{"n_layer": 15, "n_kv_head": 4, "attn_scale": 0.0884, "init_std_down": 0.00282, "optimizer": "soap_variant", "weight_decay": 0.05, "train_tokens": 662700000}
Each number is 200 + 20 x the weight over the matrix's rms, rounded and kept within 0 to 999. Layers, rows and columns count from 0.

# layer 8 MLP up, 4096x512, rms 0.175, rows 1404-1416, columns 128-255
206,228,188,205,180,197,202,190,213,208,204,209,203,188,215,159,185,206,197,169,218,160,173,199,200,202,228,196,187,231,208,187,183,212,221,206,173,194,211,195,206,198,197,195,203,188,232,177,186,208,174,226,207,185,190,207,220,225,210,192,197,200,235,203,201,205,220,214,204,184,224,193,190,182,217,203,172,185,213,215,185,227,182,187,233,162,204,202,208,208,210,227,226,234,183,219,214,172,201,223,223,191,190,191,220,186,192,181,181,226,188,214,237,198,204,208,163,211,186,213,201,178,218,168,184,218,211,169
206,223,230,201,224,205,233,209,216,167,171,203,176,182,227,221,236,185,206,179,186,215,203,208,223,209,194,202,212,180,183,219,194,189,196,210,226,224,195,179,167,209,184,205,174,212,193,206,210,183,181,193,233,213,239,205,191,200,190,150,189,200,196,200,232,213,198,230,205,199,188,200,186,167,175,207,206,182,200,196,193,200,212,194,175,201,184,199,225,172,203,233,203,228,189,182,207,188,205,203,203,207,185,201,201,182,198,207,215,227,186,175,226,237,198,204,210,194,207,200,197,207,182,165,219,172,241,228
220,207,223,198,226,227,198,177,191,196,192,203,203,204,190,184,179,224,187,171,199,170,157,193,212,202,215,199,176,210,165,179,174,216,181,211,195,207,257,210,194,191,224,191,213,200,195,211,139,175,181,212,192,191,206,196,222,243,230,171,254,206,188,183,187,224,219,202,224,224,248,190,229,208,209,199,202,182,200,182,221,213,201,202,193,204,154,177,199,179,210,231,180,187,206,229,201,181,208,229,196,209,169,209,155,202,224,222,180,194,174,243,231,193,197,180,205,203,195,206,213,213,166,193,153,197,183,198
214,219,179,197,212,190,199,196,206,194,185,171,189,198,161,178,225,211,179,212,195,182,151,178,188,210,203,179,188,236,205,226,193,209,206,189,161,193,170,200,222,203,181,242,238,215,201,209,219,194,178,172,174,213,188,184,210,186,171,220,217,234,219,203,246,183,199,219,176,175,206,222,230,155,208,231,215,226,233,229,160,207,203,156,171,203,226,238,203,192,191,221,178,166,188,260,220,178,183,174,208,169,180,182,194,237,165,175,203,230,224,185,176,165,196,176,213,182,215,219,213,223,184,227,230,219,207,212
218,170,219,206,159,221,181,204,223,208,206,194,190,180,208,144,229,212,222,198,187,171,223,188,200,222,182,221,196,208,195,197,180,238,197,210,194,199,163,192,188,185,183,199,206,210,179,193,173,215,205,182,201,192,196,207,193,199,200,221,204,214,187,185,180,204,187,201,197,206,202,230,215,192,203,203,200,168,208,200,215,184,220,198,194,183,193,188,222,183,170,206,208,179,182,188,199,184,196,211,215,182,183,205,190,201,160,222,214,178,190,212,215,210,194,194,236,188,209,185,207,195,210,214,213,178,178,208
182,218,177,224,210,171,204,204,194,189,191,242,210,202,214,202,183,177,175,207,222,201,222,199,219,221,178,177,175,190,186,184,209,204,201,200,167,196,210,228,209,203,184,198,224,196,192,176,177,201,204,183,210,198,179,246,199,197,191,184,193,157,186,217,203,209,189,173,204,219,252,205,229,175,234,174,159,203,200,199,188,213,216,198,211,189,170,198,204,210,209,193,199,194,209,183,188,187,182,184,201,188,188,207,191,202,221,196,224,181,227,215,212,182,183,211,201,209,217,218,201,204,196,225,179,224,196,214
202,183,210,195,199,190,193,201,210,216,192,191,189,215,193,186,207,217,186,203,194,230,193,164,186,180,185,228,215,173,209,215,145,167,206,208,195,201,165,189,202,203,219,178,212,201,193,205,187,166,189,214,193,212,165,187,224,200,191,203,224,210,164,215,180,187,209,213,185,168,202,226,162,196,163,232,175,193,205,209,181,195,197,162,190,194,220,178,219,218,188,201,234,180,183,217,194,197,170,212,171,187,183,211,206,177,203,211,193,176,175,202,206,220,183,171,186,167,193,191,182,204,198,191,229,206,201,187
192,220,177,210,202,172,191,213,212,205,209,164,182,167,192,192,214,185,214,183,201,182,241,213,191,216,205,201,183,228,217,221,207,186,196,194,224,191,206,195,182,185,183,227,190,181,203,195,193,186,217,212,176,221,199,189,212,196,226,208,183,199,209,199,200,201,196,209,181,178,197,194,224,181,213,209,160,211,230,189,165,235,200,204,198,214,209,184,207,184,227,166,216,217,178,182,191,202,211,235,179,178,206,164,202,177,204,209,205,167,239,216,206,198,179,161,184,184,209,222,173,204,176,190,173,186,195,194
216,188,185,198,204,241,174,188,224,229,213,182,185,230,236,181,209,203,196,201,215,222,204,226,186,208,162,163,197,193,216,181,206,212,184,231,182,194,222,198,225,195,210,225,209,192,183,226,210,204,200,198,214,205,194,181,213,219,196,212,219,176,206,218,216,212,192,200,196,209,187,208,162,158,188,191,193,216,209,183,216,230,140,179,224,249,197,208,189,181,213,205,203,199,237,217,205,180,196,204,205,196,191,186,219,181,196,190,207,203,193,215,161,237,179,191,167,212,217,228,217,221,165,179,189,170,187,200
203,176,208,213,202,210,196,150,181,154,192,221,181,190,216,188,198,191,170,179,206,201,195,179,183,188,220,236,179,206,142,177,182,206,214,181,189,193,207,202,198,226,200,187,208,196,196,214,218,184,182,204,222,200,186,199,193,174,229,242,180,231,179,189,207,192,196,207,193,236,247,243,176,185,218,219,204,205,188,210,224,189,180,204,195,215,199,214,211,214,186,186,196,220,190,196,195,192,198,187,204,189,185,185,185,179,159,177,183,215,187,180,206,203,183,184,177,228,196,198,190,202,222,224,242,217,206,209
213,233,215,201,175,221,202,208,199,212,196,211,180,193,194,214,207,182,205,193,196,170,219,183,206,194,213,188,212,218,232,164,223,180,200,203,188,204,201,191,207,216,204,254,196,187,199,210,240,210,179,194,200,196,196,220,195,192,176,232,197,220,175,182,177,174,218,206,218,194,195,230,203,195,218,190,173,226,166,156,211,218,211,193,208,186,185,200,209,191,175,206,175,191,210,202,204,215,210,213,203,174,204,168,201,203,196,198,183,222,232,207,233,171,193,179,197,206,191,162,192,205,189,198,178,202,195,223
176,182,229,229,200,196,206,190,206,187,210,230,194,199,211,177,198,205,202,206,181,240,168,200,180,226,220,192,197,209,204,190,187,181,207,193,189,204,189,188,164,207,192,200,179,235,188,190,203,206,223,243,180,178,223,197,242,204,174,193,224,207,178,167,184,182,194,240,220,178,174,202,198,214,178,214,197,185,180,158,232,219,221,247,215,226,170,214,199,182,195,214,198,167,206,188,201,169,223,215,228,202,163,199,236,185,233,198,161,192,265,184,242,206,196,184,188,192,166,216,203,228,191,210,225,198,202,208
183,164,225,192,229,218,184,179,201,206,205,178,216,244,182,212,215,197,212,211,232,176,166,182,211,218,205,200,210,203,178,192,182,189,184,168,216,213,215,200,174,156,182,241,199,209,193,221,179,197,227,219,227,218,211,217,198,217,194,186,168,222,203,204,196,189,166,230,203,171,192,203,188,191,230,182,174,165,198,184,157,199,201,204,186,201,206,210,196,217,201,234,196,210,203,214,218,209,217,215,150,215,193,196,206,206,224,217,178,191,193,182,226,210,176,219,204,201,226,219,206,176,189,191,199,205,188,189
# layer 8 MLP down (transposed), 4096x512, rms 0.174, rows 1404-1416, columns 128-255
215,187,178,200,199,206,180,173,197,209,234,172,190,195,206,187,224,193,167,232,200,185,157,203,217,203,217,188,170,208,187,186,170,195,221,205,221,190,183,231,202,149,206,212,174,200,214,212,205,204,186,246,188,211,186,176,193,211,197,194,184,181,220,217,202,200,191,225,191,203,235,222,226,191,206,194,170,239,179,231,195,190,187,212,206,191,200,211,184,191,168,195,217,216,212,192,193,202,196,177,193,199,226,177,225,213,165,180,232,178,164,208,239,205,213,224,190,200,203,192,193,155,182,208,220,213,213,196
196,176,209,184,168,187,194,184,203,254,188,170,196,206,228,188,189,222,173,184,201,195,225,171,190,222,229,197,206,204,212,197,223,213,200,177,182,200,215,218,211,227,210,186,206,160,177,224,219,232,196,189,200,227,178,214,212,211,188,196,206,222,213,193,194,230,204,237,215,190,207,197,187,222,229,177,175,181,221,223,219,175,224,214,226,195,206,204,196,199,211,200,198,181,201,228,219,219,247,231,201,173,212,175,183,216,197,186,211,209,208,212,196,207,226,188,182,201,223,208,198,209,196,201,207,221,199,185
231,204,159,193,217,201,192,184,195,183,193,210,198,198,207,185,181,177,193,167,189,169,226,175,185,204,220,194,209,224,193,177,210,201,188,196,173,193,202,167,202,185,206,212,180,216,176,237,184,163,207,190,214,202,196,222,217,199,198,236,188,174,219,203,201,201,191,203,210,185,206,217,175,228,176,204,213,205,209,200,202,204,186,194,169,202,176,195,176,170,194,205,188,178,222,218,227,223,205,189,213,210,209,180,222,193,185,187,204,205,220,209,174,182,195,214,229,209,196,214,171,178,213,192,196,183,206,196
176,191,170,216,213,223,190,234,217,215,202,213,215,190,187,208,190,195,176,227,221,231,199,208,192,223,172,227,182,204,196,171,205,207,185,181,185,222,200,203,216,179,202,213,157,190,241,204,188,191,194,183,207,198,220,190,246,219,170,201,190,209,221,149,213,175,207,217,209,181,183,204,202,248,204,193,190,193,215,206,232,186,178,187,214,210,199,209,190,254,231,190,181,225,205,162,212,204,201,195,195,178,191,209,256,229,151,181,194,201,239,221,194,200,199,167,206,201,205,224,222,204,218,195,194,221,213,233
192,185,212,203,204,172,220,199,184,191,204,233,200,227,170,247,194,188,209,194,211,179,168,203,197,157,200,224,233,177,215,211,217,166,203,198,218,224,188,171,203,204,156,207,181,204,210,210,222,176,192,177,199,219,218,218,217,222,194,206,180,215,187,186,166,204,183,178,197,199,192,178,199,230,211,186,229,201,168,201,219,209,182,223,197,177,222,201,220,186,222,193,194,212,197,168,184,199,175,191,183,204,227,202,187,212,189,167,202,210,198,226,179,179,211,201,212,162,189,182,226,180,207,220,182,195,202,201
219,190,198,169,209,210,207,185,198,175,203,170,190,200,164,205,198,193,256,213,205,223,185,216,202,156,208,197,176,214,202,223,177,202,204,200,174,197,191,182,218,199,213,167,179,225,204,197,223,197,180,218,168,188,226,175,176,200,201,212,212,185,187,178,229,199,215,192,223,206,187,163,209,227,201,210,179,193,210,194,182,172,216,224,226,196,179,238,166,194,210,182,179,220,185,200,192,193,209,185,153,217,191,203,229,217,193,214,179,197,219,219,168,206,161,212,204,183,188,210,217,198,206,200,199,234,205,185
195,195,170,218,196,195,198,232,224,186,201,201,186,211,183,214,175,223,206,214,209,220,180,178,214,197,226,224,184,207,217,198,226,230,211,189,183,246,198,175,204,199,198,209,203,219,207,228,188,197,184,214,244,215,199,213,177,188,213,195,225,224,187,225,199,214,231,216,228,187,234,233,175,198,193,236,211,219,220,198,187,205,205,218,236,187,206,192,212,216,186,195,239,226,223,204,206,189,207,199,203,193,206,241,185,177,230,191,198,209,160,201,227,183,187,196,199,151,188,198,228,217,225,193,214,208,197,222
198,207,223,173,206,187,218,241,198,206,209,207,221,212,200,206,219,200,194,188,198,211,208,190,205,210,166,191,183,196,183,180,192,185,220,208,226,177,164,255,196,231,204,225,196,239,156,214,226,167,250,161,203,227,177,211,190,235,215,213,212,205,197,213,199,215,214,180,158,215,216,205,212,209,177,171,195,227,204,216,187,220,196,197,183,201,199,248,207,200,206,237,191,168,167,188,188,198,205,171,155,187,214,201,201,196,234,218,219,181,204,206,200,155,226,198,182,184,197,213,219,223,187,208,182,232,214,173
214,186,199,207,189,167,183,202,171,213,224,190,199,183,178,199,217,179,169,187,195,206,218,192,208,222,209,198,204,193,241,209,212,195,204,185,206,202,185,202,176,224,232,183,185,189,181,193,195,154,192,195,219,214,186,222,225,219,251,207,255,242,213,188,167,191,216,182,187,184,185,194,225,196,160,187,224,177,180,229,213,193,204,202,178,178,195,194,186,186,182,157,201,181,199,181,211,202,212,216,163,200,203,203,182,223,201,204,170,192,169,175,257,187,196,198,219,207,197,210,165,227,172,202,231,219,202,207
224,241,212,225,173,224,172,205,246,196,204,180,196,228,205,198,198,180,180,210,207,182,207,207,200,197,219,208,190,208,200,230,170,217,234,188,192,177,206,196,179,222,218,165,215,214,215,194,247,204,198,167,189,202,194,192,206,220,212,219,227,196,214,194,247,167,206,208,208,183,185,175,207,186,175,206,193,190,183,176,203,204,167,196,194,214,187,165,199,191,197,199,211,204,160,230,214,169,192,226,192,225,222,250,176,211,215,220,209,203,195,207,162,178,181,213,220,204,178,194,230,195,217,215,190,209,211,207
231,187,225,170,207,225,179,210,226,227,221,205,218,199,240,177,168,163,198,174,208,187,216,198,183,209,156,171,182,213,177,187,225,208,180,214,184,218,209,179,178,207,212,176,192,211,184,166,202,185,202,210,175,186,193,225,180,209,179,197,215,198,199,208,196,188,210,190,155,205,209,189,177,203,192,195,192,207,217,240,197,175,233,229,173,197,188,167,217,197,216,188,215,202,194,217,152,198,203,235,229,199,224,196,207,183,198,228,198,234,162,203,203,165,210,210,218,224,197,225,191,197,223,178,200,191,181,199
227,211,193,193,218,179,206,176,177,197,190,234,220,209,190,182,223,200,193,198,189,227,180,199,218,197,204,193,178,217,202,197,163,190,191,183,200,169,231,176,163,214,213,219,203,206,214,194,176,175,199,208,199,214,196,221,212,202,221,205,195,193,221,194,189,181,193,203,177,218,185,210,219,208,199,212,210,194,194,231,241,190,169,196,208,206,189,242,182,173,198,190,209,215,167,158,190,189,184,205,195,183,237,181,203,170,189,213,177,208,211,194,216,194,196,196,186,172,216,220,184,156,164,216,182,205,196,197
241,200,226,194,192,171,181,228,216,229,239,209,200,203,255,203,162,223,192,149,178,239,185,187,197,184,215,201,185,201,169,178,194,189,206,225,172,188,207,196,177,210,200,161,180,188,197,159,225,205,221,176,191,211,194,213,194,192,196,190,211,186,216,214,186,195,197,186,225,178,171,208,202,213,190,190,159,237,184,190,203,175,202,199,201,188,216,220,166,188,203,176,233,183,190,199,169,193,217,231,212,228,184,198,187,185,207,169,218,225,164,202,211,196,184,189,229,207,172,172,224,180,203,176,221,220,225,210